Each number is 128 + 32 x the weight over the matrix's rms, rounded and kept within 0 to 255. Layers, rows and columns count from 0. Numbers have three digits each.

# layer 8 MLP gate, 704x256, rms 0.0475, rows 0-42, columns 128-191
201135094126132147144147193099055126115129124127095066183105143196099142179161101186136129133091179098139111130138156130093094061207089135190080123151185059157164068141150110149111150090168164
175112084122094169116127211085126103136121128168096115080115153130101115125107159155098159055122082140144148120082145103127102142096135165125135135127159071152125129067100120190172156097147140
184114117185099067119108123162119104069141099088135149099106126166186187109121116073115137140108214093142214112069125116080100173164110144188177166121077112173160116110045157106089144174112122
126131106145084119095122150089142126132156151097138149134113166148165125153155215136139106132099174166116133115111121117187119096143087146099127106160200098138147152158102135117095161092111136
138090068095126125141157145109123162148143128105205171106108103087124114143145110130141079073075180105124123152126091140144169117085117112125084143098103126142140180136076148110103178185156157
130106137115111102067166062123101120164093115083130171074119132082092107097138181090117120143184193171118121120178195139207113089092072152166094106151155154071139101088122093129145114202110147
118119177088130141185127204136132088146109140084096161148125141061072146166191087109080119053153130102104113140144152118089090100103165107084096074159161094160076157065120200097105093109116151
099123109134142073121061135073125135148132162104135156130141154104135168114099130160137148100098125106175111103086177117115185068171181110125172168069156080098151122108164138166113060054168148
106105094141100167160183149104143102106109081126148142105182105115150169152107198086182101074129106080158128091158130109184132135125142088176115139133149109114097201138167147085111174187192081
123094102188136131160151150157108112129149104107125173119204149118163112073142173131141130126151186171090158113130107133116160117110087164146075157122160079111111156162119098092108086122160128
167127155112107202115119113086206125158131124066130167099131135123141113122169121123041103128089134098091123116106118079138192131096104123129185126147114116082132111165099107104130174167108091
144190159126114128196150156184107156119141131107142100137060128167148181111128143184145103157112119057149109077106129176076144183134126118168058164088146127119096112185093172144149111123068116
088033155155130136087113118183067085204182099081093103127167149116176121098120115109108116121070128113099159149185152091122077168097171138137129135159058071085143080137181084160154161108129118
075150097094217184131110103186144136188076128172134127109120186216098165086140075166189161103188139097137083144167187102124053202128155109145113087081169137150157151133105146143116124158131160
154101114144121102161115119148078124141144130114153092095121185157190142201090112101076172049097135109142112112152194116108109051121084122135098141054077070090189116132090120113105145140139173
149157126105127124103105133117164088102181146096108145132109144098105140134085164131131123064160084155110150146090094141171120102127142133150143144096119109152136127111097136114123152102141135
147070090083115141173101124142119118143170178124113132100176121090149181118095115141133167138118107129130138132104124062188102132101116046121156135187072058079132121138140084195113196101138156
133126058096138048102117145118106189151141110118138143138135114094144077139088134143114121136098140185126135152135142209144134146117168102122072135112125136071128155167155193074174131119133169
158158091113076100090105174120184087121108074126155141132181093149151128172136097146096162110107148089160122155128097137123087102135122051146112138133138168105127148072125122081083099071077092
169113113072117177104092147119150126143122118153153143117096115123214116129104096148120111078121174067156108110098159139162141178107132128169135165107141099144143171146166161120136131123156135
133176101145129167073155181134164124118178140022082118141133100077106116117124122118082074110141135100113111136157159093117114141118125123155107124108108164115113203180101100200115138118146144
094109150132154159106168178177142131149121111156131159115113163155156085130153116147128145091176124139050109125124186158089114129140091113142170173113175106104116053067111105178148118143135070
160151100068129167111080126127137160126122156141137077097115123177136172123089120077139131100107117109117155162144142150153119123126121107113126164213185137090079169105101061162101119115208051
153174112129146114145123130141134056139152127156131112062160206092193160221136119125107155046122138161127197081092143086117099129206141166132087164144105153130074153085134081143186070181188084
088132075104075068127172116140130132067100146126147163133105110106101150114111137085161101138102152194077184060104168133152105146141167091127113136142174121162118105142094143087113179158206110
139104051126109119103091155154118142072100135113108138102082165128113122083167147214137128122139089111124103181080162122089098123203118128121093086127115134140140113133084159100118076143159107
199142107086132110188167152118104138179146119118123164095146124165114158168122136109123090139119141158123048140130145119096117142101090128132130142099142179078120041120138160128137137103131107
142120073088104117150118146124104130128128153092135082178117109155112102119146094095090173105144135123058163135089116050064121151167110102175121149120171140104163129119146107177106149122128109
143081142171132083151146106143118059128121074144192175160157115161184123162153122137179103159091140131093159121163185117076129136132120112173147172057160104168140126146137157128117159192117156
096130090183112122108111137087152154097165144158185119123134097066160144183118202120095126094093174146103136127185091125124116119155128133149125068129114111176116137103190113081101083108196078
112173140145116186100112111186131063114137182179146163114147146172161120166165103099153080125145136151145182162088146162109058130169069108129093079166161136083142119129123131127159181114125146
093158075147156118144159101155088111160193080135155159122155119154159194165056104119125067134156165143113178158173150099196086098152078051102144202118122187143151104079094166187154120121138119
157168122114089117099164108195097109106144146171160094140128173141091149057093109175141156116161138190150063159101124156118141182115166158120154091163106142145145187118157136190164168079122167
139073067149144082098148155126138097074101230137189158098112108116138153130104109099182114140104118104132062089134120165107131137131167075162149154161119083111139100146135143138145142091143122
114108099152138144131165209111131132141187080122140161165142150120175129182182123179135151147125101121142177114124123145085152127091121089128104104102143084119174107150150161120160108176103150
092144122060179131125091160157093132129084144135090146126149122104128108123147145021086098121117071163174097135137067159089130168066176147174077071051133116161138101175097114126089162136119183
113121090167051124140106147146154107141024118143138076151148147158116129171178059184088084108182146190179091110111177201144087168130132171082022112169123144136163124093123124118133119162160100
098095134058119095119137088134134153157147108124113128151161155196090086118131135116120148141129188172113123138091212093110131119140109098151105173096163167129154164156198130107073118123147067
140037117123115123163118192144136101117126149132134154117090132119159206106165175141126143105162115113131126174108104139061167144108122097127095201114147130116103148141147100183081145127103150
086101109185109142134088128092189121132126127054180119132093142166202146120133146140167199165130121173116131108096148079089071197122071144130120233140131173132190144166089158089129106096156148
078146127148116124134110110118094172081170126059147049163186147123130148089177119150131118120113132047183127136107140158135128200189147135222129128149162132165125129191118177140090119098149075
080088139075088118129125124128144168092110113174092108131194171167167181095091161161079111144179133132136062146151138104131080088138154091127067192139096172117120105174089169107148148128116120
158147136108133128132096112159141085109092110111099144070077176136069102176090093070128073117130200191161133150116112107152152146109083166146114158153152081094114084163163113172130150140119144